Part of a small language model's weights.
Size: 8 layers, width 160, 2 heads of 64, MLP 448 SwiGLU, vocabulary 8192.
Each number is 128 + 32 x the weight over its row's rms, rounded and kept within 0 to 255. Layers, rows and columns count from 0. Numbers have three digits each. The size before them is the row's rms in percent of the matrix's.

# layer 4 MLP up, 448x160, rms 0.118, rows 290-347, columns 80-159
095:131176134097182121174142115167165127168192120120166160125100063107145118159136116132109135166106154125071134170049100081113162130080154110118131130115137143103175128123121074156122153151048137149107150103127134051136112188137064141164120088
111:136124130149102071168149179154119102185080143172083121143155164104139106173149103115127133121100124133114147099127086048147097157062158126063091095124114146075131159166169151106146112146124221110137175168130132110169142121111147131144097135
098:159139123130164084129149120077115123148160101149116169167142189134187120132136117152139104102089121157101082083158116110170149137144197090137148147161142142134077063156116164136112118139110152153075122154092135225094112133128154123063161096
098:129119148142156170182123146142155152128111099149136133080150139118111169130141134164181118137080105055078098104144145115148148106152176145114161163179130183098105149111122181135143107089083140162165170097109112115180145110177174175180097086
095:163163093072102076095139150096138151113068117064074189149100173130095155172060109115182156123126058117157146113132145179080145131130135135189166107124110110155164142125109102105156102103143121141102191093056126103155151158138140154125126113
098:126137140143126126149094140103157088077118060122154090136124119148185099200118097182143073129127159128199066046109137132136081109117111156128124111141088130110082098129135120110142102135168151148102129110093161161129118112120091110145091156
096:173056146133094121123135072123071132168085130115161057177080187171163104125123125132054143147119183149151121170096067122170107126089123120074106181161133155154155124156151198105121113091110114124127168178214095160100152109110157135162104192
102:116126147190190100180117149191129145123076128185137092071121102084147123113153127171156126124137190143088147161157177085126208093131156077200116110150144198155106174095084095161097141146115107051128152135194120135110170130167117133123101129
107:145094146108121110116107168166112150107112110112157100041130119095131146140081140142139159123154084146131132142141118130157143126114117083168079119101101097087076135114198102078134167125127083091100126142079101109123149133187111164112131113
107:158083172179081135094124132095076112144149122115160199116135151135204108130089148095104209162116099154090145167154077121107145172143156126099071154103158168196101125118139132125119131102139116126082138124101147191150116124147105159040121194
089:111145118144119137192112147085163124135122108110075145108101152090064135094136110138153100098134098146199063081132107147151089173170150156162080118129114112129115103145113145136168097147121113150127126081129133139181075080100125142144173095
094:128099148154085106196108084162100137125132135107112095101135124104084077153133133154114209095137175102124148106130123082125116115103173088079095140153165131071144145155134074129186155162084171146168201127092197113123105138091166107079139117
093:123103085206074163061139096129155093113074140131131199095084164119100136175125175166134095098132100160192138146154142129104130160140151157203139161164099148141149136176089107119096147130150199154134112172159098165168098136141083126076109136
103:107155179124148092125102129105072112094082180180097166124132120156107132156147136077114148133178082139128174155144115158115159118099131102154199164126131114134135101159102128084193217153146098158197143146101119143146204162174152074070137124
101:066122120105129154158155120151149128113104126106126090106204140119139092153161104095138123144124167105189197141055089112132137158087170141147158083106184142167082092101110171088175129180122112168128150137050090074113145109069155074075178176
098:178093070099144129114077125075114097120121089117129153131123107105128096044122113117147136116099132169150138171130073110084074113112129133123121121120178117160097108152110124092124147111117147146152071096153150210092151151057189092128142100
095:089079112079108097109121105118112155120189174158091112061108103155116118088130180061107087115144132175168087112165155131220131157147137103133163158114107090132106094162118098127191151181142126138102163110076103166150113081069126176135159133
099:067110084110144144195039147078073148118122130153080134195120098166136161112164135143144146100117169185113111150153186103114102156123151098177117148113111141152127108155103139091110113117109113145105149133155109108182112137118125114144130098
099:107112120125052155096144084075119176076146118169123146107152169151079123157090120099123147066148131158162172117160112127128142147095097097147185159156093117110032137125135114136098139137143125151132171144085087137163070102171171113144128083
096:144160138172139130131200092121147114126159139103104155138155180166099095090161116095153193155134164108134165140132148136115149069128171173111120139109032129119097145185087171178079123105139177127100194120126098095139078094151134118121098150
087:125112097104170114125139132117193121112118063191125154150112097080100068170157128125132133132096124110131145157152110117123194116173128152135154055176175101168145079099081142113060132167114200088084078153108147097101139094173096137143113134
120:096155124173105137100120155132090110126097132111081114181102115171166114143181130061120129136044154040114127101143087139147066118113132092105183131155140125105161106127141105116127108151061112131113044168109141081063125102134164154123088121
100:142131152147134104126181081115164116123129099137126180171171221125114145123218104159112118097166089116171181124135122091106133176131192138174140202162153135078154099161142110144140130098143113151131148114111035071127129103133111119102162163
097:117194100113106131142120091137179188132167132091112094084082155091107143161143124098111088095168119113147110105146179130177155118081149130180096143105159159140148118163117126146132204161176071151096114124123144178078123111116137091169135059
096:132120118093162098171123188077155085200121137080119136070158132147106179185092141114160140144144051113093127073089145140107089169154130111084149077163114089115089141139157123136118168108169165104065186096116141167106104102123096145117121166
110:129101158120162132117139143085171090145126083132145154145117105124134105099111165100071125144150113068088094068077133137163151125118170152105150099112144094133081104154133112123163145131104094178181127162043115166126184132193134051108157184
102:140125152132081121122086134136093073064153152156144168133179104146144074119118171152123057085172143114151120126143110156217155194153064171154102149121114139169157125166114143164131166158145113096117126128147169105087108106096077149125109137
111:166157172142166122135094125115108122117149110106123127108198199205086145085148126095125076124122111155155123123153158146112128120146117120089171172118111111182096077120101145137163209125186085131089162130103152144090087161135123110113112137
109:162181139122152127129058166141086150137157105112145084069149167058132064161089191129075123132156114163066130126171092127130144153193081103153092070063034103146169151120107084205068056146158150138090154081109099096131105141152110141144124135
109:107119173135102156139119138110145159096143135120165180189093073100170134130105114108231155112116113200143134181125155158126086122167153194171084108171111090098174107180133147137152182163135124113110165105105145102090156143140137085097109167
101:185120120075161165169102107122113154105127128110105083150103160140122107095109128092083134140173158098059134115167162074093145160139134070119139084137167121088178114056105194152137051158125253148130125132134187137176094100102107122151162127
093:088110123087061185140090164129096065090154103143188183130122116136108074134127145170160108111118092149130180121141149067164178142107138162122112104193104114139149147140117090100119113045126072109100130154197197112135147125117121122181134085
105:157136168113130156172123132154129116123101084109173121105113139181170158099172115125081040112126099159085070146118136162122160123082198101121130117111137099082152110095186169159088109160067108122095110127191161120100154138093149167142077141
087:156102089140163131165179156114101136136150098102179064124049115139116166193101192100168116137136093172143089097112128156126109146084157090077086151054136117155129130137108121167104107158129088087142089139126099134107090198076151124192126131
097:114088146169141069168169165175097120097149186097155121152075168147125156132113146094140140111113137152120112115111162119157158171158093134145176133168127091119103134167123077102183142139088123122197137138103094192170157119080089106140162126
097:115078126096123152132097083151071128086158141165112150114204156117108092139146041163107124145071140149107110087086151140103156113138126112142067113113175121083099158145118168143125132142076131110143114113186112139134034131126165176179125159
098:174130112159078129118139091113096074210121112147155160192106143155096199130144118135084132121081164129101055132156111163151091099097178144122138131121139169143111119173136106091136092131078153143114100155152146123190098217121147131092159126
093:160112112154189108097161129142169164185110151115121081133164112082140172164142178077213092151088126138114132092142096110163125168127093135134209106079130118094158141116129137074125133168118089161149119137166149118171139125126113139115161182
093:121174102111102079152095104148152053181140075149145182136105158097099066165151125173138131105104119090100130108138091127090192110138101121093076080151105135202185133098096106090163103096123196143133148160151147096192093122132120112099200056
098:144118117179100157170068134187125084152095142142104118103153073149076123130194120132125078133119120121129131115133131084136151144071104117112131095117151081145046082166181145096116123121130130117093141127138194123143083118169085132091141150
097:081134104103132098088118111185204150121166219109085171139173153156111152149116117093153118139189089151136153106133156118133064176107133148120121128153087136123149142104127135134084148139116129123077099149096096108124116160146098096115099177
091:103169179154127141122137123116103130093098095081104107126147077116105102153085125180165091063132159127151093129119137213182114089135167117168196127135103129093150087132163167109100193136080100131115153078195150105191139136155152179104175110
100:131151112169073127157175080116050163113114128153119155140137110139137110127111151158051102125100091078149175055130163099052141145111116086122102108106134152108096119102204172219145149165123090149130100162132096169139104139181066129131124114
102:157120119174132064168180155111088149145134144157109115134068063172110113041114080172128089117123107129141164155130120103100104112125088118133140131199144127097142143113123159136103158127129141113100144090109064104158080139182120118111140112
099:169043080133064140134128134108090161142117073164120095149066081126172137120077129141106159099108125118139106112073163170151120119073107066102106113192133180199146145147086193116131079127170120131132128113088126078129120138093146140145175102
102:105173153153078072106085102141143067104126076100214130097115139127208152120137129169069043111093152120113156079111119133141113144158137119108169141140168134119144124080158175134166143134137151099137119155127115121181083107177172155111180061
091:132055167110152133120222110153162109107125166104127128185120143088139140132091101164106125168139165144164135133093111125133138139127148136158160172133140101142146198090146138078108141148125120130161147089150107184181181180114079099101208140
097:126089120121090145143082122089124092153136110174119147148120146123175140122140100176094124090129163158095128137159179171123129139089089140119094100145151146156125150143112155101145130163111159089148097097080084193125134100086148130106094122
111:124149106085108120122131104178153167158074058131129116186142090119120175121124116179147085146121116122062165133124107141174140127191143118164153127129146163121155156131173153083148092113163126150131161176114091092136089189162089102134123112
092:135160154116121105133156138163163048103085114139110150162128152075167101042143098158105070136163130151107134102111118095107110135121161147090121123093128127151081097146112102111097123172157185141093182139173047127167112117096109114118157143
100:157154074128114109124095107111136137136135137109142100134119116127075131173115034092072057137123129106101123107180147195099128080174186165121083177115129120161143141172089099076115120109149115149152080141159099149127122181110103095092161154
097:118165168166107156130120086118128202134160130135109137108153138107163116101121145071122084100156097131076094134174052117083138104151140212139098157094098104137125122173119122142172151138147145133165185067168132087130092091089121083110100160
100:156151165154079117187115103095143091140181117129192120121153150112147138093177126095115117137174123101174073123135096108065174166111108164139070151125078156110155084169136132124163151122086122105080132099141092120168076115161088137144166150
098:104111121113130133056114120133071084123074067129094116120191082068097121168125126149130141139140123117141137141105129107038082137130120139105147130179081113115119118164106129089116092130120072088116122120121171107130174134158149082155133078
106:084160163060114074142108157167126073190120102169185098142087135159108143143149155081130153122187124132132102094106202108113165079127148132126151110113110132202157138108125118070048126134151152151160092102148149100121130122088127091193089084
096:102112117102098076081139129142131151139112155145115170108124119161133101161198125175114072090117151121157110159111130115136143086126190103153164142134147131127139099166142122129117133068098100130155124103104074100202166140146069152116113113
087:094148203126131098078158097094110138143137112122111083154127136148120121125108094128166143101138123099133115071126127128136148088163135128104067166102118092104149064054154168153142126145104140120131173157137091185127119138167139114115134095
098:102110157149111109189107152132144134161142099103123149119117158140148141111185172130104144140201117187108168199167121198123132141102160070174109175101113095076112109142163102147131107108104158207189154106121085043129131113127127147098095101
# layer 4 MLP down (transposed), 448x160, rms 0.0375, rows 290-347, columns 80-159
092:117089141135067173113106139115119128107114127173110164132111205127056110179097162129124126100105067122193089106183140206097140093132107105101138167104102124114102102096150136121130107150166163110156115145161118149151149097075113132098133224
104:125139179070144190086099176131069112132137127127100144128129144127176139121105148147131138132168121134088131129128083066139089112185137120099200099128078093113168144105154144141139187171114139164086191135092132108123082101057157145161165116
091:128115116103106206170179096115121186168125147088121130128133067127072142043127124152110099086138123072121130115161131120127147138091095153122120144037117142092077151068172151081098148094136133153068125094140134082183084098122129101143092095
098:076156133078050128109135186145109103216138121176145130150155157086120137140133183186121054136108142080145138119155072126185131126110150121088114108119096157098125091125101119114165154098103124160163130143151211091112155162115114075162140142
099:088184208126169149058115119112129112176146092100126100119123168075138094040132087170148158161151141151080116104166115083104061187131100129132155183124190093160152140092145122113080089126149108125104124124181142135106092091145046147213185123
099:072153138149067088126150129174112088167121094137049133146110126125141157154105081098145221168106161106062096151176113132134153149136196098135158189144110139161161166176113084169156107121133071111130111135117169102119090106066105110127177105
098:153135126138090180094111105114118128133178137123159098199083150101129144096124130092097125154141109112101203126109138132130126112179145145108201129102114099100118136137143131193099090140112186185133137148087182160068138057120117101178144086
095:172095153187085197181102156152121091160149136119107103110139139135112155107066136135156106147158120104121117130130075164121114099171134071082119127057150144144143101159116117088169144129123182147173194156132145113148114162161113131099100073
098:128135173069156089094117127147173174123122167118103114089110094158074176109112100133100132112111152131080121125103134148120139131133028089137121097088144109125056163144107135185124089111186186169123118116157145105115058167145102103118167124
104:116116124129185083086125098124138158116132146149168119140104141099145094148140118140104124152104100120134151098104100146085059097110085112106137128123134116121090119151175147163112126197142094163166112104108172096118163156114155151146130139
092:064179186097114151120157142139113117160100121165106149207138159120125140098170129157101175120133132081103131089113103177124158115097110156113095134140084163138167074136143117115156108147221181154098152124193055083188104119125129152144153098
105:121153149119114118178152115145117082127182104118149103120186139118140107131110121138066179162117150109060151173121135078141119108061058071109121126102076138112142127147085155082069106179146122116161118080130158172119098191159081115081088155
090:099139124165147145171106185137117138148110139166062162160127159106130192086128126154118160096153132088175136119121131171141141135129129138164133111155128126133139119173099157153157056135155171129133090129197135174092092144133111134104145146
101:132115215105124086105095162101125119123123127109127167151083166106197161117114110142095162124213171107134153143078117114114105175109073153203144114113179131136113159119113127101138134117081146158148127140172183155128152086179065187151167113
106:124145109161133111182162056136148123101207167209144158115069179144096110124094117083102132121144141181105123139117050141115164150113109085127178101113170107127152058148128114103091118142133120084091143133153144084194116146122145109122144085
094:091098167155095129090105125112094148162095099126147105181152142192102174141083154190163204051117103095142095062173133197140142111139162109106184139102141103161172134139097108120158110139134146085143162176137126134168142095169052150124164123
100:123075110112112084148128104178141167156193124167108105176122126117123171093141171133162054110145169143093162098104148100187078133091154167132113143134140076180141133162078108114145096114100140133122104122130143145105077092109142118173099185
096:125100141172127160169127095141115136132185131084101128145065124167127142086090128078109128149163054112155144130138083100097128156189065146164062130066152129079116127097140136166110177097133115164074125136090138126172068141096081129085137114
099:126153146115170086149069168150058153146082104106150141081203103123156148112102148117185132136142096141122114138114128182115122121119081085114077137097103150080093087137122149166124168125142098121134120113147127090137127104135153122100149114
108:133154132063113080090123142136203081096119145189130132107132116120150123124129123179202169111126084212117111143168181094067107143138111160122141174144096113114134065247138139168125152121095118118127116102129093155125105127189088117100130136
099:138104107140128144156117080149112107125101161164169177114119163108153120144103129127094174143097112187125149196195128174132115142069108152112204150192132083138107158078203086121148124136110118146156123089162123143181167137051178075097149072
109:125145077121153146120138097127182150099189131170186149155119094104080161094061107121132123119224109120147111164210133179143155124164144088121133084093088101169083150154116150083139194090173129062100181151191115169171131108068094104144130124
101:153145111100207096110119120140079151152145150140141184119086117130167133121141134148093116128142101107146148098084113051110113139142148161095157120156119119129173111139128106131139099124117083068126109116012115129110118158135079162078134121
098:071143095162158114124096116165088087151166142121161120130097163193131181130110113105086160141117127098178150111087190148095192122131098140192128142128064109102127096184164155159139149105161134140174100105107107148125196131168126080092173127
093:095172060145124112138145169126104121159089135121128095147100108140102088138172178121203102175137074161095139131163157089116120162146094106142160135136119078100096145112227113170127131072119112149106070082124132088187150110143080148154177160
108:132128083124160100128125145151150146131157143181193123160107130108186150111138198141121070109188107140057174127097160157164130136107118190168127167148029151160094119114112149103129114101136129134102150140061127145144176240154130126128142119
095:139107141170139156121178138131147158077095140152139097102130073147120153180126168070115102101159105117094151155135166131090111052066166141120087149138172112138126094108079154093130079083100122119082143102132158160123105122131138128159133096
106:118042176132126133208110101110125140149184099104134116141083138142136121131144139128134132207139113116083125128111138146089146163175131169150145105149167115090090135128167186129135151120103087141120129091077162138129133098151125114085120163
105:160124136078131124123121130140165131111115155111095142127169123129126145130108082198130185180116161070118149111058121191056118141138137119099166160124160128128046103062035138130159151097173175133136113175148141135161130182105138089100101143
105:114175151139192118194096100115113162108078146111120110078084060124146144100152081150201117172078124131158099187137155127092115099124109170101097110139108137118131134139087098111113093126147133189059101134143121151105148124117118102066171130
096:144132085095147126160125109112104188123105135123126108104130153122150036077074097134099085144130131146088160204163113103176139148137182140107153075090142117090138174128154116180151140125180171149166151155103133116210131142112149110110104104
095:104108161144178130173081141146122140112123111106188162077095123123172151101102086146154095154112091134138160092176129123150117069148106117125118152099116075155126142085112085151136185092078067151068135173157093078148136055090132133160148142
114:129110134156103135099097107139179147146085116142130173110076158103170115077157106155097049168132192092109194128085135151141118107189111090174096113144177093115163151112090176125088141126169208163177082049130121080156142118127099148117110109
095:123104086114103137077170098113129172137143102182140108171097151165069103142141092143074169140079112118107180160162156105065127100097148129158124143118094127132142110094116160140138091108121118152080128181155170084167105100159114124070153153
095:099104150183119089132194086098095140149096115114104063185131105155110120141100083069087109104160133143106161092148198153087140111136069156104116128156090182095087088103087102161146120133105118135179129152117158142127203097124172148084150129
097:079140155069104141154101172147125124051120155136093156072109139126131125078151082117127127124102110171129105103133137125132144150173134147149165149139150094090116125111070087115159078130116136085128128212084122176103122161141114171142153118
103:088126142127129125140106132129133134057128165073120091092096110131125054182106150136147212131097147062135135141138115101097153113099122105171136096107113127130139144097130116108162160135101115134180136134105179085047113120138147082165106172
096:110145119092107092086117086179100100152143109100103118145119116141062143119138096157089141126125132177111096124140195162157118134086156077156170114125213128217147060128183089143107147141157155218147084143064049165111088115070156097149132125
101:119087129069161096133137198132067224118143178128117079105110151105110174154133141151163144133062111140104131134153084140178122171125091156128110160091157145134141128101069129110101143103169101108123117134130165169114170173107102172123098131
100:120130131091134110172092146172084095178080162159081104092184084147063162143141143174133087178127115120101156104106169111098189087165179122095148126177128153127096118098071143155125192163139130131104131148115132076160102104138139100131140181
105:076129113092127136121110144133096101142071132114134121137137123099119088119156074154173192060133090115130101162089197110118135104165086160151149142056133153124153156112121183094129098149122166138139213099115152139150112156111129162112166164
097:088202121111166151105145139158155132089097098184042140135117128150134142163120124133115126130193052166191106148123097154146164145085115125160124101143146092096132093158106124144150163142127148125153144146175109099104146194139159190147141094
101:161135119134129117124050115114185125105187136147142145152128137157084090160128088106105098111074160123071149116168107102191160169185154182172107089163104162111099110104131111174144140165066164125152158150054090088109088087097109163100137159
104:120132120095103126167136127126120143152136134147099117150120149125135094106084133146147091120161120123142098138164138178118104111118097140188089141180151126070080124186152102110101158098119118093123143182076103189147132104157120071072138168
093:119127143115147116097122078156145160120076158114116099159128137135128107102093144196140143136169111150096185139167124164103162118189125090087147123124167137112082088159169105130105118138106165181147179111193125185087154152112161051189128103
095:140120156140154146182148147121095113144140138131126118149153059130120139092075120122132159106116111155146081155177178133095090123084159114124103151101082123117152141168134116156094131082140117146079147091135178150114110033142146137157111129
098:116133120109123076146157152111149111119179094150065132118174068126018076137168138126109176145106114133136170082134119163119057143146194056055122126140168142162192120156097077141098111097197139062135123125114070133180074102127151115106080132
103:091146113082115146114151101137109160146048114103130116140125091129157112155133148137165080156180129129132159110159106132163085089125120197162162157142156081192110172131085139133110105137143120107098147193100073140141131102134092218091121149
095:096130175127112127123082124118129131119139100104144140163099148097076112135127149124122149150070216155100117121135148194088158066105104066159081171156120175127103124120170156165098097154097088145083125086168092168137181110131112077185153112
099:124118126112089111043129149145114146156139173153107131154115111155121126103155127109140109141118128154119122135122108167154123147163207127058143130142127115137071108078091189067142116103105182158184090168105118148121175193146124122057159105
096:124106166170098162135126129149122118146126161123085126090092145141119138140114154106090041162056134127137087093173199069177136062123146121118141143122141112075138160135135146075158128103097115112148046143139106168136093160071159073110136129
094:154137103070133091027074146157129148072138151162161122099150141139110151045110118164137205106124123076147107158077104193159143182157121119100139136115135069120079152137111129087094120144106144094154122142125131116149182181114146088104172137
097:185134119165058169071132163114151147114073123076159146118215089114081119141079140108181206162118108126093101098086102134145106142091094067109193177169152177150159119140134143138121053118053116097156156121126169137119117160121096129143116077
102:082143163159109124155122174156129166118087132083159093117148134104091198196083105124166156099103162137112163114074138099151141059110101109090106153124085147092159128124148121138088156133101120129135120157136139185050126111128108140073137105
098:101134165181097144105114099093088102108127137166073137143087153133093119156131118117171140084114098123146146107092081081113073116106121196145105099132099145121124116167172194084167180141107129090178137104125144164067111102125110151164157117
097:124180157146193144148143118135074143118076125162132140086135130198084162108163127122078175138112158084127168092071105156175163127199156113127225145108075125144157135095049148170117090118093096137137166115126125129191115144179127124110088153
088:102153132140104167072118114144173104130183134118185177108101181156108055091077186103045117152058100140097121145131128063125080060139120155103117165177149138103092168079101138111132102174123173106117094129106112133120131114141130107117157136
092:136141098154132114058150162132135193072108109131112142072155107109161077158085108088148118112131174156145070085107200043115156091075126168147115156097124136183114216110112080091155134106109123106127097124096077169107152124148174135169148125
# layer 4 MLP gate, 448x160, rms 0.113, rows 291-347, columns 80-159
107:090139121148115153125059139160144161075170104203165063148105166174156091113110213179181125123147146083107144125144145186130106117141178137140186148124136181121152095096140139141164156140145126138136157192080092119101172097157045177103123117
096:121145135103178146141162109079083113115177128196106119139126183113220152143151089150163105108097094124158112090131197162163121179071162096109156175137115100110176061132085118121206146135160113120136160108132116149113157161157098138142143126
096:118148146074115109105148086141136133136080180198150114077100194120111130114145171108113110122058192125099100156128185132180138132140123169141084114116160123148120119090170115125134119081089120169182190149145149141153121184174146128112124209
103:140107112130039139212111135136108089117134183124175121153157107152119128133146192090131111124136131146185125136076147113172153083126170144174117106162072106126146101163156162139178085161127122090179084156061151149164180153101134176105112188
100:149148098160121156134092173134167143196166104124144118164133120152148119069073156157165116083140133145150135121155112161134099071107121160124113126145155132142145120026129142113145148154143199165123160124093091133134150131105136140113102154
095:167150140131171115150099088139097093116116145111177079131121101125184140153130126084111104118228132114158101152108076120133115116112148120114173132107083183133160162126128069161133094091123158121175119164157108194111068157152101172134174078
103:080085107151131123180113176187139138093118088131153102192127095124096092116143142246155069135129124190158107097095133124123168114128163073083094110138146124092141193081160124103154125135086100160161179131212118100140116142110203133192109107
100:122106131156168091077113063138149151093182130154150154109144172145086119112151145115063143193141127101125162116105114139102086074128157104084149157173103126122107169132143145073128137151094167078131161188134074132128118085106092119220134194
101:163120112173095170195106098194062118077107151128150092109073083146141087097105151088062128203168115151136117134090100143102123086057105147139078135118138152115123134138139118128187203133082088171135086151184143173133115081147089142162174084
085:119154086108228075132101128154155147172184149113112137073124100140161115055072143101128125200129132156134128163107163131143117104150121113057121129109150120142106159123064152141080127177078103121163148137106148088127111114101116120139119170
104:167138127128152157112146131095108111155184141165183210117180156117158175104029158066076162155125059131157129139155122125139186139149115132137159144175112069175139148131113160102135125166125101078063135099174108145155119158127152147143178135
085:103121139088101133132114125129141142141130149149152120111198107142119091194137138087130156206120109125074165214081078104143133169155095150106116167141108157194071140132098137068142140106127097148123165099070113135135137107104179088157099088
107:077148127145142101111118128107135116157150167223129095147152134164146164133099125144169099154104161114135140129074162145076161142121177066163193157157164164094135112171096087074154146143125133171116112136093144123143165180121202136108162093
104:138073100138154071117146099116153093123101129209127169059106197127112150145117086144131172121175130168137104124121127131126159116164111082127183115123138084109161113131109113072120088124137205080080128139151187077162130149156116102133132067
087:133174084066110143170119141152156102104148166172122135080117143168079155110194127137109107153091125112148110151096132114084110106134070157152126143156123151071152087107091147123125111166102145121088132126112097142071112152099146088171167194
097:093151128118107122167137125085147116103108084143089154095148162101099140098162161173211165111229184154131111110109156178173100111144127083122134133098111135096124083156134175123089123147161106083146092133133091117122154164104092141138146044
094:141062112160086129145141139177123169139134146119138119162124095143171144111192170091080088151143177149108058149123173186102123195131156090109068133135161162140131141076135190162110127115099121098110111155133125119055175134111127159119117169
093:215145108156129100105177182143108138145150190070085149116150172116159215116119099109167127141140109122127134112128127083166145135101160126119081144099117073149176052155126166156164136128164133155118117101071125171089210172151163091124147180
102:110139111114123075142162143177130116198140137121153197118161108133126198128131158063132130251153162095094108098121165146139087097168134155141133111110069092160084116155135186175126129111136145152134148127171103098078116067149125125134092135
094:180128107159149145147114106118128080150136097122174176142113154179158164074076167119124137099140072146109093128138167163090116135143139119120136190122075187068130152062180100133096107138177102109193176166128096162108144142156127102133151107
101:142098139120133208114142157150062122087148177049095132133081131147167159116185153142094100170112166166149138136060123078134125112093123176200128164154193141099115130109094143183139078164088128167112054116115111070108113105203154122121122161
104:109130095160169094044088114136086126125146140078134106123121045101094126150073101145121147084112150103113099104130061164139175126088146162110084111134127168134160133139124151154125181175112105065093193121195110151060128102129163098153073128
099:184070129055107119089090088136162169078083096187135145100140107130110129077133120175133084111192169161120138158140109149092063109199120102157136121146169089119154145123170166133107155157090119121088154159115149098137102127097103204133124161
094:047094101119106143158126111153142115147099103114101171137149154135065162192173126131188148118134141155119117133067122151081195100093141147069153111130122109121124107117181142127117163128137113151071183139077072112089118099151176080141142086
106:188161096080091164141096103071091109127120117126124152115143066128142116163137149123084167124154138181082086148145130132124129105140069090185100171105155225193167123107156104121114128148096115101131107067197129100142098180069091127132112102
095:181129142119158141131140152042177088167070149084100130155130156146185080124124185123168122114101080105133092104124129120160145156085107131122111051149170183136175135158090107139094132136120143045118095101149086137122109111137103123210066129
110:140100086166141165145117129129114149095126144119167179184181168140104136203086154126116051079153132112153097115155194142099093081103124112107096203104104133142105100126081171143166151151088143125159120148129158170140162154150110098134127211
108:046091070121112169140148136084164120137169180142112142132136169135106136132135153091115123086103105098169175151165142160121158106163157168106103118054156118110090101126178111095196150113064123130125192127073121139109158117118138187158091177
107:124125085157192155100092065140174053135143070168106051100166133152139147132153129121117085130112117142188125121121078085103120110177120147161097072121120154092161104101140130151164076095098148143156109176123131055194124120152088119130111133
096:161142198160129111127113120125117138178080068178185081107180152113119162118154167151165111119140068134106117085044160092107157113122186088116184155078225121098084095130077111149171085113164094165107103126123119130164129103156123128106147145
098:169104164166154112173155117103165141153133112147094087142149129089108225107093088102076068126143198091090064117141084179088136142108134131092099119086146128112100104132169180155177082141121173130104050101092102076121150110157135130100118147
114:085150085135126161122169168193136146130110106167150135117127071118100115150107118167212112149089147097160111036124146123206152147114177185104185139126122113147157121075150078133148056133165103095080175133161117112106115118168139103147094173
095:097084156122129062122089086141071120125141165147111136153135150095190125082099133120101171160129158113153077113143145080138165139153104124149090152087188157129134185076094101124075125136108158077182105140130073094140122087128128147158111140
095:140095105128126109085099128193125062114147150091128109140090137098114152158146147187179140148122139189089147126140094165102165131125137126132149138139127145076128118155061150083099093086104132110141137070174102098138064090100184106191160164
093:133132106099102146160101123152043099081132086113115127126165173164137192182143122129154182131128185135103129071135119121171151145176099095087127101172134127126140162127108081114111101115178146150119139126128133111170091135194123164116167102
098:153068150142171121166107128103090183100173164133082110175157149081130152106073128102123128152155141156122150117064129150084164097151146151150116173111121140100089138105110130150160091114135100081168115083192149182136149043079088154155136117
095:155115176112115079150091088115133149251125143100151163113095142136087171169161143142136156143081164149154147184111127166114067085103132062107134139166160134158147107106148085132101155142141118178145090147079118168094138099080092156074104194
095:141119139107112161140155107070115100132123112106100121099120161117134129177084107087111148043124142135119113124086169140115163080155123160135148120144088119138123149091155178186139186059131127146040106144146115141123087055225117138124178136
111:084125125086111116074119138084082090101118084138120101075160160149197126139123078133159151147132165073121182099129132116126166066148115147156130114179150161150205135083038133149142162099110090145138155092114091100150101095117070100172151142
102:123155105102140109125117145156127163129138118131066148091134171171114184131122166133158107159153105126152148146134112179117122122201085141108153095146060109149114109093119196146125148143107135125161155141092110174185095081154148132072130195
098:112111126082152085062104152153131086101118095136140167159171147111114173134135090202160100150121140123102164128169103088115098106120122069103131072127164145106162172155156126127158142121105166148115139168126164149127050064120157100128113143
098:178131125178073184113135137134096104082093144086154138101175115157140120123110188153064082099139187071163130138148110131194175154184134106158181139158117109118094086093113218175134169192106093137079113144113114173142171107143113083092190143
106:090109148102120097127169115128098127163109147106100074130130111120164154101172099080139167115205156131110151142116136151110101099101113188186128073122166159122091093127096106182081153159187136113155103085131154178110155141109114140156147166
097:089140126115180104127080138156149091108145125126173154107152167143096107137078129192152103118122121159129157132120112144154181139142171147162136107160160099127134082160181087118072096101082184188181136151210139163155102105134112074170123090
097:099069118162173132110048149083088067113128131152079155176073141133149123066153124135065095035093107082152138165150102133154147123161150142173132116124076163142111136118115100071165173177149115073122143169048120151094166142137111114096177051
100:071135128119102184137184124144141115118142132156179079156120142160194117119134065150089162069161098107150175108169120158170106167125126107181147130103082112115092109195190129125153114148073104134114165214133126192137123137120060118098141121
099:120125157096098102122083128125144137066129158094113152160092168114093113104107089162132154192110059110163083151123076119128154088153167210105177139145107075118148164126132129086172119147113153153102182107097174137154162118164126170103110166
093:126199170102127106070127115177142124123140101154110117104052122075145120126101101077146139122152102102165112159041148126151109125123174153188097097133160185131123147112158127096180100103098171138099065102085130176155117124147135173099145055
098:105110101188187077123150140187143141077094150161129185169162138105105130080133090136095131086155141157136135076094129160134120134123145184078128156128175084157087140135081162068172108155089128120181133170107153091188148148082146138108109111
098:092161151124104117092132140150079131102088119112132131112168087142158179117120202165151187125138129086184153118119114123173119159151141127103151179121161183124157059125163135135144104132106074143054169102116189078139102136182072136187194097
102:104164141117132128091119074096114142081137123161102161117122192103168138112126130199088142153125172154146095101184125065154162122175090129184133160128125145096115130078181071104139154099095101112118131138138099063161095171150114129176138040
102:108139041111124099140140143180128136080143120123151165128174123075131147099131135153151126112189183096102109154138107107085130133106137141188124213170138162167183172171154088101093104161060096105092137154104089136114136123131141164151161169
108:108143136184095107169171114065121114172101186138151075129154134111172179087112186121132124143132132162162142117145124150122167090156134106124187166165113210105137139116127187126072118131164144129145086171127164118093123076145083174108140090
106:100104157112115186095147069115152120171119148122089099168106159174077134126136109137179127115137062156075112123073166093126136133129151129125131129117107112142109124181124162057089187163151129117138130080163158181145135102134112129147146114
098:164083098122108163157112151137132164108155122128136094111104131137155132141190053128121077141079100139117129140151132068138141118102030198122100105125146105095101201155129202100130104141155118073125132131108118101156111146119180197151187080
095:148147085108099138089113086099160105144161117184102155143107177141119081175137153149188152109161129163111130148140041126167046171094086179149100142137168116121166136105137121116204135140160120113163052115142125069074116200117179135176131111
094:080134177116161135103157181135112181146101101061116142082117141089118116152086117145073167133109155158148165174164173094102079133110128053188154113111182148132139150132130084157151188124095146165166162098146136135081105115149154065141102164